Part of a small language model's weights: vocabulary 32768.
Each number is 128 + 24 x the weight over its row's rms, rounded and kept within 0 to 255. Layers, rows and columns count from 0. The size above them is the row's rms in percent of the matrix's.

# layer 5 attention output, 512x512, rms 0.14, rows 65-118, columns 0-127
size [100  96  97 102  94  97  93  97  99 104  96 103  91 106 100  98  98  99 102  98  97 103  95 103 101 103 103 102 103 100 104 100 104  99 103  97  99 101  99 100  95 103  98  95  95 101 105 102 103 103 100  99  94  98]
[[116 118  98 105  84 109 148 150  76 118 145 111 120 108 112 133 153 133 100  97 156 115 135 125 105 119 104 131 123 123 136 172 114 114 145 112  95 130 150 134 107 170 137 147 111 115  85 121  74 142 149 128 145 111 127 119 124 116 112 148 159 128 106 104 153 139 146 122  98 125 129 130 137 121 123 149  92 121  79 118 157 130 156 141 119 101 108  99 101  88 139 118 159  93 135 104 134 148 124 129 136 170 107 109 180 118 128 106 103 135 139 176 114 144 112 108 149 115 149 157 153 111 129 128 145 155 121 115]
 [161  97 149 105 115 132 126 139 137 129 128 116 118 132 126 138 124 145 134 148 122 111  93 105 119 103  78 131 147 145 147 135 156 145 116 137 108 123 129 155 139  92 135 152 126 113 101  92 142  98 117 107 132  92 102  81 125 135 119 120 133 180 184 105 121 126 118  97 123 151 142  98 164 109 160 113 132 113 129 147 123 115 116 107 114 127 175  72 138 113 157 122 151 117 127 107 160 107 122 138 114 133 151 144 134  91  88 131 121 137 161 119 128 154  99 116  95 130 138 129 150 160 159 135 139 116 147  88]
 [125 103 133 100 122 126 145 141 144 147 102  96  98 115 125 140 149 125 148 137  99 161  99 126 124 156 179 108 114  88 133 122 103 134 140  80 109 139 151 136 117 147 116 113 136 120 148  87  98 112  88 172 119 129 137 135 143 135 124 124 134 187 117 103 133 132 159 154 165  97 178 112 115 143 103 138 133 133 145 129 122  96 142  91 135 141 163 133 114 110 141 138  97  92 131 144 152 112 106 130 137  99 100 118 133 156 113 113 158 141 122 146 134 145  92 113 136 142 114 161 128 139 132 153 110 158  75 112]
 [100 139 115 145 133 151 128 178 112 137  94 120 143 132 166 200  83 160 144 119 122 144 129 118 118 106 130 103 145 152 122 158 107 151 151 111 157 133 133 171 148 119 131 127 110  90 129 153 133 104 106 105 123 131 123 140 154 153 125 163 146  89 144 119 126  95 136 138 143 161  96 125 131 123 124 139 119 129 129 100 125 126 135 125 122 154 142 131 143 170 156 102 134  98  97  91 158 125 136 106 124 104 117 104 132 163 135 141 170 127 120 148 165 162 137 148 119 143 148 134 129 114 146 153 108 145 153 159]
 [122 127 115 154 100 161 134 142 142 133  90  97 197 186  77 153 118 100 121 148 131 138 111 136 111 142 102 136 116 145 146 148  75  93 132 121 159 146  91 173 146  84 116 127 111 101  99 146 140 129 129 120 120 119 128 125 141 125 133 155 169  70 131 111 102 135 128 138  78  97 151 120 184 115 168 133 128 173  86 163  99 109 107 156 102 132 130 109 133 143 123 116 106 101 112  71 104 123 136 126 145 121 110 149 117 105 123 141 127 132 105 153  69 129 114 132 139 110 125  79 133 160 124 111 110 158  96 115]
 [138 132 149 120 137 103 130 122 131 127 136 117 157  99 175 133 121 129 118 147 150 101 106 160 148 179 103 125 154 129 157 151 120 130 130 158 160 187 130 105 125 118 187 137 164 133 109  87 125 124 115 144 137 117 137 142  93 125 137 132 108 118 102 130 141 134 116 110 178 127 119 150 156 137 144 145 113 134 137 134 114 141 162 143 167  97 110 153 120 118  98  92 168 128 106 123 134 139 115 120 149 108 157 103  88 125 146 113 147 128  86 138 128 122 109 126 106 161 116 110 123 153 144 110  75 149 128 137]
 [113 149 146 103 127 130 123 122 175  97  74  98 106 122 157 145 153 108 172 123 166 132 145 122 138 191  95 165 134 100 122 109 151 110 149 145 151 123 164 120  91 117  89  91  95 123 143 111 124 115 147  92 143  88 131 133 149 122 140 143 118  96 137 142 151 165 125 125 115  87  94  83 117 148 127 146  97 117 144 168 123 144 123 103 104 158 114 144 127 163 147 114 136 145 150 175 154 119 144 148 152 147 145 122 132 123  66 118 111 100 121  78 131 145  93 147 149 138 117 125 124 101 124 136 104 131 111 144]
 [121  94 116 170 159 149 127  60 120 127 140 149 158 144  82 175 106 144 132 119 117 130 121  96 128 120 136 131 114 122 126 107 139 148 143 132  98 161 139 121 116 113 107 146 128 125  78 147 125 136 126 141 124 106 119 143 138  70 127 136 107 151  98 135 114 104 127 155  85 141 132 153 154 135 131 129 129 140  90 137 155 142 140 118 160 130 103 114 121 125 154 141 179 132 149 136  93 139 150 135 158 135 108 121 151 156 135 164 119 124 123  92 110 161 143 102  97 120 110 104 107  89 159 115 107 114 164 119]
 [126 169 104 103 132 101  95  94 145 124 118 106 125 125 143 117 152 131 142 126 143 120 177 126 137 123 106 116 130 118  86 106 134 135 120 112  85 179 135 100 123 146 154 105 112 140 105 104 136  90 109 123  66  81 139 108 124 129 162 127 141 169 137  97 143 104 110 118 138 131 128 149 172 155 124 114 154 137 140 138 135 114 121 158 114 104 120 156 157 119 127 151 171  87 112  93 106 102 129 161 141  83 128 137 153 127 130 115 130 135 106 134 156 104 126 113 137 106 177 149 173 133 111 148  97 139 147 139]
 [162 114 125 102 111 126 134 135 129 141 118  75 148 115 118 120 160 146 141 129 155  89 141 145 103 121 163 110 123 134 117 143 130 130 104 132 124 158 137 164 173 140 102 147 150 176 105 127 148 148  92 134 123  82 135 158 129 141 134  92 172 154 164 133 132  87 140 117 130 142 111  75 136 148 104 110 140 128 159 114  79  89 117 138 107  96 101 134 153 128  97 133  89 115 131 105 136  77 107 124 140 152 104 114 121 116 119 102 173 134 125 142 186 124 133 102 150 163 163  91 160 105  99 159 132 123 129 106]
 [ 97 156 145 148 163 191 141 140 139 121  99 146 134  99 141 142 128  82 115 167 125 161 122 146 119 149 110 128 129 104 145 144 142 148 155 106 113 143 149 126 127 129 139 138 162 167 129 148 131 140 120 157 120 124 135 146 148 117  89 144 128 129 138 135 126 129 158 135 158 153 142 123 149 130 107 156 116 159  97 108  95 162 131 109  87 110 149 116 109 143 102 107 133 120 172 136 110 137 114 128 141 113 149 135 104 137 110 114 124 192 105 120 148 137 140 131 122 120 135 168 145 148 158 110 102 110 113 136]
 [142 116  98 131  90 122 131 122 140 104 119 122 139 127 159 127 130 165 112 165  86 145 122 107  83 132 134 132 108 105  98 128  98 144  91 123 140 118 148 109 109 137 125 133 138 127 129 125 116 107  96 175 138 148 130 120 133 132 105 137 144 179 110 105 137 115 120 102  88 164 105 107 146 149 105 140 137 129  98 156 124 124 150  88  91 131 124 173 150 161 151  94 104 141 121 119 121 135 142 106 128 121 106  87 133 108 112 164 123 105  99 126 119 110 119 136 143 128 141 150 120 113 128 134 152 113 137 110]
 [134 117 121  97  84 123  86  91 109 145 106 124 126 122 116 113 109  75 150 139 123 119 138 132 149 118 128 165 129 127 161 142 115 127 105 153 165 154 117 152 141 131  98 176 144  93 128  96 120  92 132 131  81 133 137 181 160 148  89 136 147 146 146 112 112 100 165 133 163 107 110 124 124 166 147 142 142 119 151 114 131 143 177 109 109 101 135 175 133  97 108 120 137  98 122 138 108  74 113  97 138 119 116 161 139 171 122 132  92  90 158 103 169 147 132 148 170 127 159 110 132 125 130 158 102 143  93 119]
 [139 126 147 124 115 128 117 144  96 126 118 145 159 101 149 133 144  73 125 119  75 137 158 117 152 132 111 147 115 123 121 144 134 114 169 114 102  94  86 131 153 107 120 152 135 149 133 132 117 122 104 115 136 157  92 101  86  67 171  84 153 143 110 135 161 141  89 132 129 127 163 117 109  98 141 115 187  89 135 148 132  91 102 146 139 146 131 116 131 112 114 138 137 124 146 101 113  87 109 116 129 119 113 136 143 131 134 128 155 130 142 139 158 164  99 132 110 104 129 141 131 136 162 171 129 143 135 125]
 [106 113 116 133 123 136 160 112 129 123 107 116  98  80 113 112 140 112 100 125 143 102 146  97  87  86 142 151  75 155 113 113 118 108 103 121 132 139 106 107 109 110 136 134 123 142 124 114  92 117  95  98 140 160  96 120 102 110 135 108  80 149 104 122  94 131 100 105  79 108  99 139 124 136 155 118  94 141 122 154 150  97  93 127 160 144  99 117 120 113  99 111  92 118 110 119 111 121 137 119 100 167 125  88 151 141  85 108 123  92 122 110 145 116 101 120 141 133  99 135 118 124 111 108 152 161  83  85]
 [124 177 164 137  99 164 147 113 111 156  91 128 136 130 129 119 104 101 150 124 104 129 115 166 130 141 120 134 129  91 113 151 101 172 133 132 115 138 124 114 127 146 125 107 128 126 122  95 120 115 128 165 121 156 166 144 124 118 122 128  90 112 114 153 160 149 127 150 102 106 131 108 152 113 135 131 118 122 125 130 157  90 130 138 138 116 110 123 103 139 129 117 114 143 103 136  77 116 132 163 154 116 136 118 104 128 120  97 114 124 109 147  92 139 141 165 119 123  99 119 136 156 127 133  91 162 108 129]
 [126 153 174 102 121 152 126 190 147 109 125 132 154  94 141 128 111 145 147 150 118 129 134  94 103 153 145 129 110 114  97 128 129 174 159  88 143 136 132 140 108 113 120 128 115 106 123 113 115 115 128 131 130 149 140 133 146 109  97 129 151  75 183 131 158 128 109  95 170 113 124 171 127 103 123 134 124 196 101 127 128 136 148  96 115 146 144 142 109 126 115 145 124 149 136  89 144 147 112  73 154 112 133 110 107 130 143 117 101 130 125 108  86 124 162 137 128 146  89 110 147 120 152  98 125 178 128 127]
 [128 121 166 134  98 178 122 105  90  89 124 122 148 151  73 110 159 170 147 133 137 139 111 160 154  94 119 159 146 141 112 137 150 107 200 109 149 153 140 148 135 138 127 104  77 182 125 133 131 133 123 183 132 115 134 171 129 152 105 115 113  63 118 132 110 122 145 105  90 132 120 114 132 138 118 102 135 124 113 142 126 125 140 132 128 125 111 131 149 139 123 102 134 107 130  91 124 139  94 109 117 156 112 116  90 127 137 139 142 107  99 122 123 145 129 140 145 185 132 108 145 171 108  98 157 158 175 153]
 [151  72 136 168 133 151 147 123  69 119 125  86 144 138 125 121 137 136 122 154  90 119 101 103 104 126 112 127 107 160  96 122 152 104 180 128 128 110 154 114  82 158 151 152  95  98 136 136 158 116 144 138 182 135 105 128 127 125 108 163 122 133 109 154 142  97 115  95 164 175  92 112 108 121 150 109 126  98 108 164 132 156 106 127 136 134 154 118 117 140 109 103 108 137 130 118  93 132  92 126 173 124 127 139 132  90 129 165  50 112 121 149 140 175 119 151 137 100  71 115 139 157 135 147 100 119 143 109]
 [121 146 101 146 128  93 136 133 114 165 126 124 120 126 151 149 165 138 109 126  99 144  89  82 138 110 103  84 113 176  99 110 137  98 133 110 141 111 146 110 153 123 153 113 120 115 150 136 134  74 134 146 120 150  92 129 109 149 131 107 132 101  99 153 114 131 142  90 126 130  87 114 108 124 132 124 110 128 114 128 126 125 118 115 111 123  60 150 150 119 144  89 141 139 155 114 164 131 123 135 113 128 136 118 144  82 112 110 159 159 126 196 159 105 151 154  87 126 124 117 132 130 132 132 130 159 129  85]
 [107 169  90 145 157 123 174 158 124 138 133 140 145  99 137 155 113 133  90  92 158  86  82 119 128 133 163 101 120 138 150 122 131 110 130 139 111 144 134 102 113 117 151 155 108  98 133 102 124 127  84  87 175 187 131 122 109  77 122 135 104  88 124 170 156  96  90 102 121 127 134 147 140 121 179  99 122 124 162 117 120 118 122 137 122 114  69 107 128 139 124 133 125 123 140 154  92 131 160 148 145 143 154 145 151 141 127 125 153  96 135 153 106 111 136 128 111 154 115 139 140  91 144 142 138 101 121 126]
 [132 112 116 140 117 122 176 138 135 116 136 130 110 138 172 166 145 119 135  96 130 141 153 168 126 144 102  97 131 142 121  82  87 131 144 139 113 148 117 174 145 150 154 140 122 107 154 104 146  95 126 139 108  91 117 149 151 118 114 109  77 145 134  92 133 138 100 126 125 147 112  85 143  97 117 117 174  95 100 144  92 127  86 120 106  83 119  82 113 134 105 135  91 114 133 101 127 124 125 152  63 122  91 153 105 155 129 131 106 130 140 135 124 156 104 155 153 129 114 144 144  82 143 121 132  62 157 143]
 [157 165 127 120 121 118 127  99 105 133 144 108  97 117 147 181 127 145 112 117 142 151 144 148 160 122 145  91 182 155 103 106 111 148 182 127 143  87 141 118 110 125  96 120 127 152 135 147  92 128  96 138 134 133 164  75  99 181 106 151 147 137 130 143 126 160 116 103 131 115 128 126 170 172 134 129 128 127  94 150 102  99 106 139 124 130 143  87  91 122 118 129 110 152  98 114 148 105  81 115 102 116 139 134 120  97 133 128 141 166 129  99 175 135 147 141 137 157 117 118 129  96 128 113 122 156 144  87]
 [102  98 129 127 134 124 122 135 118 125 131  97 112  87  74  84  97 120 165 123 156 149 110 118  86 160  91 110  70 126 141 139 120 147 132 109 105 168 101 129 148 142 132 124 137 132  89  79  99 130 110 109 148 106 106  79 175 166 120 114 102 114 138 128 159 149 113 122 107 136 130 136 124 111 128 141 181 195 138 125 121 126 126 114 116 113 132 162 116 157 144  97  85 125 117 129 133 154 140 152 150 116 102 148 108 124 145 158 139  98 158 148  95 146 127 126 160 152 125 130 121 154 142  91  98 151 136 113]
 [125 127 129 160 126 108 158 161 131 144 128 142 131 105 110 120  84 124  94 142 108  81  97 146 145 177  85  99 124 154 127 125 129 127 106 138 138 143  91  89 131 171 118 122 144 116  81 114 126 108 107 146 139 117 102  91 154 128 148  89 138 130 145 138  86 139 151 146 146 112 115 145 143 115 127 105 143 148 145 112 107 150 162 115 186 118 167 152 155 137 103 158 124 165 143 110 160 122 161 111 141  99 136 152 128 104 139 120 132 158 167 138 168 101 114 133 114 163 134  97 107 103 107 159 168 151 130 140]
 [133 133 126 126 117 128 112 108 131 115 115 140 130 135 133  98 115  72 150 147 116 142 110 131 132 117 116 149 126 133  98 176 104 136 107 193 139 106 130 137 136 113 108 189 149 117  89 114 129 149 146 169 147 149 131 112 141 174 138 153 163 127 194 153 120 130 118 132  94 112 117  95 111 134 147 116 134 129 122 148 119 121 135 119 159 155 132 107 108 105 105 145 157 111 110 110 147 136 103 106 158  97 152 141 119 144 140 167 120 136 170 146 155 100 146 156 126 108 108  96 125  70 122  86 119 138 150 125]
 [105 131 149 151 134 136 161 137  80 139  78 117 124 185 145 101 106 129 138 150 156 131 130 153 112 137  98 129 122 143 118 128 128 130 114 146 135 133 116 152 132 140 156 116 101 143 139 120 150 113 106  93 125 123 107 134 106 117 169 111 123 154 113 152 129 109 143 118 107 117 139 135 152 139 140 129 106 129 119  96 104 114 135 141 158 119 168 125 123  76 120 102  64 174  87 150 155 125 107 120 114 115 147  92  78 110 111 126 116 140 127 151  98 145 172 147 103 143 148 164  95 139 126 118 112 112 141 110]
 [164 154 131 105 131 136 104 128 122 126 120  79 152 114 124  86 133 135 149 121 130 146 129 136  96 114 100  76 153 141 138 133 120 160 107 134 123 134 116 170 139 183 156 155 130 152  96 124 138 151 123 148 138 147 119  61  82  97 111 177 133 165 148 123 119 156  98  92 123 109 138 142 134 130 109 148 114 119 128 124 186 106 123 151 118 147 109 136  96  95 119 122 120  82 124 171 128 120 123 119 146 132 146 130 119 161  85 124 153 133 123  90 108 144 140 122 135 112 117 124 166 140 118 107 100 132 114 110]
 [109 118 120 174 144 121 108 139 129 156 132 116 138 151 150 131 114 152 151 123 140 137 136 109 111 170 113 131 130  93  92 109 104 133  92 128 120 120 134 101  90 115 153 113 121 143 103  90 118 122 140 121 121 119 140  99 108 113  72 110 115 108 133 123 145 186 120 105 125 104 126 123  94 123 117 137 124 103  98 107 150 141 139 117 132 102 107 110 103 125 115 132 135 152 144 123 137 112 172 122 131 117 128 124 135 152 141 128 120 155 117 142 138 137 127 123 160 150 151 137 141 120 106 135 129 152  95 121]
 [124  86 127 106 173 120 152 113 144  98 110 124 134 160 116 116 137 140 132 133 134 179 155 136 115 118 125 155 145 114 166 149  99 161 116 148 110 137  88 140 111 168 114 127 125 111 112 100 126 144 117 132 147 134 100 113  85 136 137 129  90  92 155 112 132 102 141 147 156 136 111 104 127 151 123 105 131 137  89  89 131  99 117 124 126  98 132 186  97 114 172 105 140 154 122  87  95 156 174 153 154  81  94 115 143 117 136 153 101 182 113  97  85 125  95 121 109 154  89 118 144 145 163 128 132 143 133 116]
 [139 114 102 128 125 119 118 118 110 158 142 103 138  78 119 114 133 128 121 122 141 151 159 139 120 126 102 161 113 132  95 132 137  88 142 133 170 150 134 133 140 158 163 152 119 136 136 126 101 132 139  91 117 123 116 163 178 139 111 136 128 130 111 136 141 154 141 133 118 111 156 154  94 126 128 112 140 116 112 172 113 139 134 101 161  82 102 134 156 132 119 146 145 142 113 125 134 112 169 147 120 118 136 124  66 172 169 129 118 152 105 148 110 103 134  91 152 130  87  98 110 123 152 119 126 142 182 130]
 [120 127 175 115 133 104 150 128 115 129 101 118 136 153 145 137 148 106 126 148 123 123 144 146 130 164 169  84 147 154 118 198 131 121 158 138 124 110  94  87  98 136 139 155 113 157 134 141 167 146 164  90 127 137  77 111 103 160 144 119 135 124 128 116 110 113 103 120  98 144 120  94 142 116 147 107 153 124 164 148 146 181  76 142 129 158 138 140 103 139 145 179 125  98 141 167 105 105 116 147 102 170 146 168 121 125 130 110  95  79 138 129 105 138 132  86 153 163  92 173 101 148 115 126 127 167 139 129]
 [123 131 138 112  93 130  95 121 132  95 155 168 142 174 116 133 113 177 129 114  97 117 114 126 111 117 122 147 143 152 134 129 109 119 133 185 130 104 157  73 123 134 103  95 104 105 125 101 121 116 127 137 144 146 115 123  73 107 160 142 123 128 150 135 113 117 152  99 135 104 117 157 113 106 154 129 144 129 111 110 123 158 170 176 130 144 120 133 144 120 129 139 121  97 141 128 123 109  86 129 125 137 132 139 125 123  87 158 112  79 124 126 150 135 116 126 134 149 122 114 121 159 132 123 121  98  92 154]
 [141 152 161  86 135 120 131  81 133 151 112 141 132 109 114  79  98 151  82 137 105 131 158 137  96 106  97 123  65 151 111 100 106  87 111  87 135 130 153 157 139 115 104 103 149 133  94 105  75 132 134 129 113 156  96 143 124 186 127 132 175  69 114 117 134 146 144 139 156 145 137 162 169  96 117  89 161 117 193  84 136 109 180 131 131 163 149 116 155 173  95 121 143 145 127 111 119 126 126  76 138 116 137 113 112 134 113  91 125 127 141 129 129 121 180  93 116 139 181 106 107 140 137  79 130 103 154 129]
 [136 146 124 124 104  92 109 164 151 154  64  89 118 174 134 111 110 170 107 110 122 162 115 144 135  91 126 120 131 142 142 111 104 106  81 153 149 125 130 149 108 116 128 169 113 118  83 121 122 152 130 133 162 188 145 161 103 128 102 129 147 121 115 128 114 133  97 152 119 113 124  87 104  99 108 169 131 145 104 113 137 125 152  99  60 124 145  98 117 125 103 122 139  97 152 134 133 143  97 139 106 141 111 147 146 109 134 103 122  88 124 160 160  86 124 128 159  97  73 134 157 120 106 104 131 107 106 153]
 [112 140 110 102 116 126 153 166 162 162 102 121  93  95  88 144 120 119 114  79 128 128  97 116 123 162 122 134 125 145  91 116 147 119 150 117 135 131  98 135 152 121 145 119 145 132 125 143 138 113  86 145  97 114 160 120 173 133 121  99  91 143 143 104 150 166 147 130 148 131 143 131 143 140 122 152 169 156 116 162 123 134 124 156  85 118 132 155 147  93 124 133  83 143 199 124 120 163 132 111  95 168 114 146 124 138 107 151 152 142 129 140 161 155 164  98 126 103 155 134  65 138 121 139 144 148 146  99]
 [113 156 104  99 115 139 149 134 135 129  80 143 138 115 122 110 105 128  94 132 148 165 100  94 108 131  92 152 114 111  84 136  85 166  55  88  94 145 136 146 122 109 125 122 106 134 185 166 135  94 184 162 132 136 179 111 123 125 135 105 148 117 120 118 119 140 137 146 138 125  85  69  81 122 116 148 128  73 129 110 141  76  80  98  98 134 176 148 130 122 196 101  97 149 118 128 138 120 157 115 154 139 157 182  88 115 124 156  71 119 132  97 149 139 128 139 137 119 115  72 135 113 114 111 168 168 132 158]
 [109 113 116 144 111 124 123 133 104  98 138  89 103 102 140 128 122 141 129 106 156 164 121 106 129  97  88 109 137 152  96  94 152 102 114 133 143 117 138 115 120 107 137 122 160 130 129 127 131 106 101 160 168 153 153 132 114 110 132 104  86  93 134 144  93 139  96 128 164 167 119 129 100 124  92 133 115 111 142 144 137 125  93  97 129 133 115 125 143 119 132 124 135 135  97 142 113 137 162 120 112 125  90 120 117  93 173 110 114 134 146  81 182 140 113 126 130 123  88 117 143 134 166 121  89 153 141 148]
 [134  98  96 103 133 131 106 131 140 131 106 128 140 114 141 168 159 142 137 140 116 127 116 137 134 134 123 131 129  80 174 137 121  92 122 130 124  90 118 164 158 142 112  87 124 152 115 142 154 131 132 155 103 154 155 133 141 173 119 137 152 136 150 140 119 132 116 127 121 139 121 118 120 132  87 123 140 102 133 115 148 127 140 150 153 126 159 128 120  99 140 105  94 190 123 108 108 124  89 111 141 140 183 137 114 127  99 123 129 121 141 122 145  58 137  81 120 136 142 134  73 164 135 107 158  94 153 158]
 [119  88 128 165 133 103 119 129 152 107 109 150 107 120 131 170 108 137 132 102 159  97  94 131 137 147 110 149 136 126  83 140 137 141 112 127 138 133  84 128 120 152 123 137 142 136 116 172 116 151 163 150  94 103  88 112 127 125 133 153 158  67 128 119 103 133  96 134 154 108 114 129 123 134 164 160 114 124 113 143 145 126 117  95 156  96  99 152 112 129  99 159 128 108 111 131 134  73 114 135 114 116 130 138  93 146 141 155 126 117 118 134 159 130 162 123 150 126 136 139 128 104 115 101 164  87 147 133]
 [124 145 146 150 126  97 111  88 144 130 137  89 127 151 143 113 145 138 127 141 159  85 146 100 111 129 125 116  98 140 122  99 152 131 128 134 167 123 135 140 104 116 136 111 125 138  92 104 121 110 125 101 128 122 109 146 148 104 126 150  85 160 126 143 114 117 120 128 167 100 128 138 141 113 142 118 161 108 133 145 132 143 140 138 139 138 110 116 175 143 156 127 110 142 168 108 136 140 146 133 139 109 135 179 136 170 156 135 165 110 119  74 157 123 170 136 134 137 150 134 158 154 141 162 115 147 104 109]
 [165 114 113 146 140 170 126 164 164 147 127 133 102 154  97 120 117 122 141 149 128 136 105 152 155 117 134 144 144 150 127 147 120 106  94 141 124 131 115 120 126 147 114 114 132 108 151 119 143 151 151 142 102 160 123 125 137  99 148  98 119 151 137 119 131 131 131  96 100 141 120 128 149 159 137 165 109 151 158 138 120 145 142 148 125 137 151 115 138 132 123 142  92 129  97 111 143 119 135 140 137 134  98 150 133 143 105 150 152 128 102 134 125 129 104 129 123 116 138 154 153 102 137 127 116 155  94  87]
 [ 90  98 122  90 123 162 165  92 118 145 137 116 151 153 113 149 149 159 129 161 114  74 127 150 160  99 115 138 136 140 127  88 107  88 138 139 118 139 167 102 120 191 114 106 117 108 125 153 137  79 159 118 119 104  99 135 136 143 147  94 131 141 133 161 110 142 102 147 116  98 136 133 125 124 119 174 137  94 154 118 135 103 123 101 130 163  51 161 126 133 159  96 147 153 107  96 112 122 154 102 189 123 112 140 104 126 128 116 201 117 130 132 136  97  65 128 143 109 148 139 117 187 114 131 120 115 129 131]
 [153  99  99 136 123 109 121 103 122 154 128 155 101 147 154 132  84 109 130 105  79 142 138 156 110 124 133 167  94 190 130 129  85  94 115 116 159 113 135 108 142 135 150 110 148  83  93 119 144 136 182 152 107 150  90 101  90 118 122 136 135 158 129 147 118 132 136 143 137  99  96  93 144 109 197 124  90 146 155  89 128 174 150  93 152 129 110  79 132 113 100 125  74 119 122  99 107 123 145 105 137 108 130 107  97 146 128 121 106 166 149 158 126 151 125 108 131 160 129 134 159 143 138  92 123 124 136 146]
 [103 109  98 112 132 160 135 154 142 145 178  93 153  92 129 158 148 125 160 127 142  96 142 106 152 173 105 155 173 133 142 121 164 135 137 149 126 152 110 127 141 154 107 147 114 117 141 109 128 117 151 109 129  84 109 120 116 119 137 108 137 147 157 134 125 168 160 154 132 136 133 118 102 148 124 106 133 131 179 166 104 119 142  96 139 107 100 139 155 138 145 119 132  92 107 138 117 122  97 110 151 116 139 144 121 107 147 135 126 122 140 117 145 124  88  93  80  86 114 153 173 129  77 158 137 126 102 156]
 [108 101 110 143 138 125 119 135 107 101 131 155 170 145 151 102 135 152 140 172 162 135 135 132 105  82 134 152 108 123 138 145 132 104  93 148 129 174 121 107 107 113 184 124 145  85 197 136 151 121 144 124 118 131 109 115 127 114 114 155 131 143 129 124  89 154 125 113 117 103 162 141 141 118 107 104 143 120 139 165 127 155 154 163 149 106 121 112 184 147 159 103 136 126 139 118 124  85 118 136 115 111 128 112 132 157 153  99 119 127 142 140 122 138  90 130 135 167  97 145 150 125 122 166 105 136 144 119]
 [128 144  99 154 124 107 137 142 136 116 171  93 137 134 158 159 173 131 125 103 104  94 128 171 110 117 144 120 148 147  88  91 122  98 132 127 121 115 156 129  95 175 145  77 134 122 139 141 109 111 146 143 134 152 135 146  75 175  96 122 149 124 104 130 118 157 182 109  85 129 104 146 126 126 139 107 123 153 145 160 157 161 161 121  86  95 135 133 103 131 135  88 123 151 100 151 141 114 125 130 112 132 151 115 131 156 170 149 138 143 165 144 128 114 141 156  95 146 139 143 106 153 154 166 125  96 120  90]
 [104 118 105 132 132 138 125 143 104 130 119 117 108 113 179 105 112 129  72 115 140  72 101  93 123 141 124 140 167 161 155 101 154 130 142 138 156 167 141 130 119 128 132 105 110 145 141 106 114 169 143 126 141 119 134 124 120 140 102  97 119 139 151 127 123 109 143 158 137 103 130 112 122 156 179 132 113 129 105 130  89 173 127 140 167 127 132 168 170 142 104 160 122 134 171 167 128 136 164 162  91 121 137 142 120 136 104 104 119 113 115 137 105 137 115 114 117 133 115 103 152 128 139 137 161 111 112 135]
 [ 86 134 143 150 100 156 129 130 128 160  97 149 122 118 130 125 119  79 154 157 126 147 133 141 123 116 122 133 136 147 124 145 131 104 111 101 148 108 135 140 143  90 168 129  97 131 144 151 101  89 121 130 143 122 155 115 114 142 135 131 116 107 166 117 132 128 130 144  89 155 148 114 113 128 159 138 155 109 123 130 140 141 116 116 138 127 106 130 166 108  99 133 108 160 127 145 118 125 140 122 119 109  83 124 120 116  81 134 156  97 127 125 148 142 127 105 138 167 137 126 128 106 128 142 132 107 115 134]
 [134 134 114 177 111 177 140 141  91  65 148 156 115 145 186 131 130 137 100 108 144 110  84 162 151 145 179 183 138  95 126 121 153 131  97 137 142 115 116 132 116 112  97  99 149 133 129 131 133 129 168 139 132 132 126 154 113 135 139 164 136 101 158 139 126 136 144 137 130  91 146 124  84  88 102 122 106 131 135 149 104 164 145 126 147 145 116 146 135 162 124 100 158 110 160 187 158 131 140 126 137 125 104 151 128 148  89 124 119  98 120  78 129 134  97 121 105 153 149 123 150 111 128 140 112 144 169  76]
 [115 148 115 127  98 136 145 162 127 109 106 148 134 158 101 142 168 103 118 137 147 136 126 120  85  97 138  98  86 120 155 125 170 104 107 103 117 154 151  99 131 108 107 137  85 101 136 170 107  95 140 124 145 133 124 162 156 165 133 127 144 160 122 112 143  95 139 139  74 161 113 137 130 135 132  98 117 120 112 158 125 110 133 106 131 138 175 125 120 123 115 126 108 152 133 121 112 107 153 165 145 134 131 179 182 129 119 147 127  86 111 152 139  90 121 130 153  68 120 150 131 145 180 151 133 104 105 135]
 [130 117 111 117 120 123 118 118 170 138 114 120 178 134 121 149  96 148  99 129 150  92 147 102 145 173 102 138 110 131 116 173 149 150  81 136  86 117 121 137 112 112 123 152 136 120 119 174  85 103 140 139 102 144 142 134  96 115 183 128 157 128 121 157 114 128 127 135 164 121  94  95 134 163 158 132 132 107 114 145 117 122 128 143 143  78 123 124  95 146 111 115 121  99 132  90 153 156 108 177 126 115 138 126 104 157 122 162 170 159 124 132 119 135 125 125 179  97 175 146 122 150 141 118 133 121 139 125]
 [157  79 133 108 128 103 152 135 149 126 125 109  97 122 149 130 179 148 121 122 121 156 129 125 145 132 112 108 106 117 119 101 158 140 125 143 159  89 165 182 136 138 100 104  96 159 101 102 135 155 133 111 109 121 174 140 110 122 128 137 104 113 120 112 176  85 107 103 150 163 166 137 121 137 154 177 179 157 116 137  97 162 122 132 159 110 129 112  90 144  96 127 122 137  73 124 127 131 116 117 135 127 107  96 112 108 116 125 115 145 117 133 158 110 127 154 139 141 109 123 125 137 126 107 142 130 142 107]
 [ 90 110 116 119 130 120 117 121 164 140  98 164 167 132 111 113 142  91 183 147 121 122 151 168 142 129 114 161 125 113 128 125 145 110 113 121 103 158 140 165 112 112 116 143 121 136 162 143 113  99 120 143 140 109  71 121 171 158 134 111 110  89 191  92 119 137 175 149 153 110 117 109 105 109 133 123 105  99 141 108 141 111 132 126 121 130 113 131 112  92 141 152 132 101 139 118 116  97 103 149 147 174  93 129 123 133 133 141 119 117 132 114 138 135 107 124 110  98 140 136 162 108 156 107 152 118 123 152]]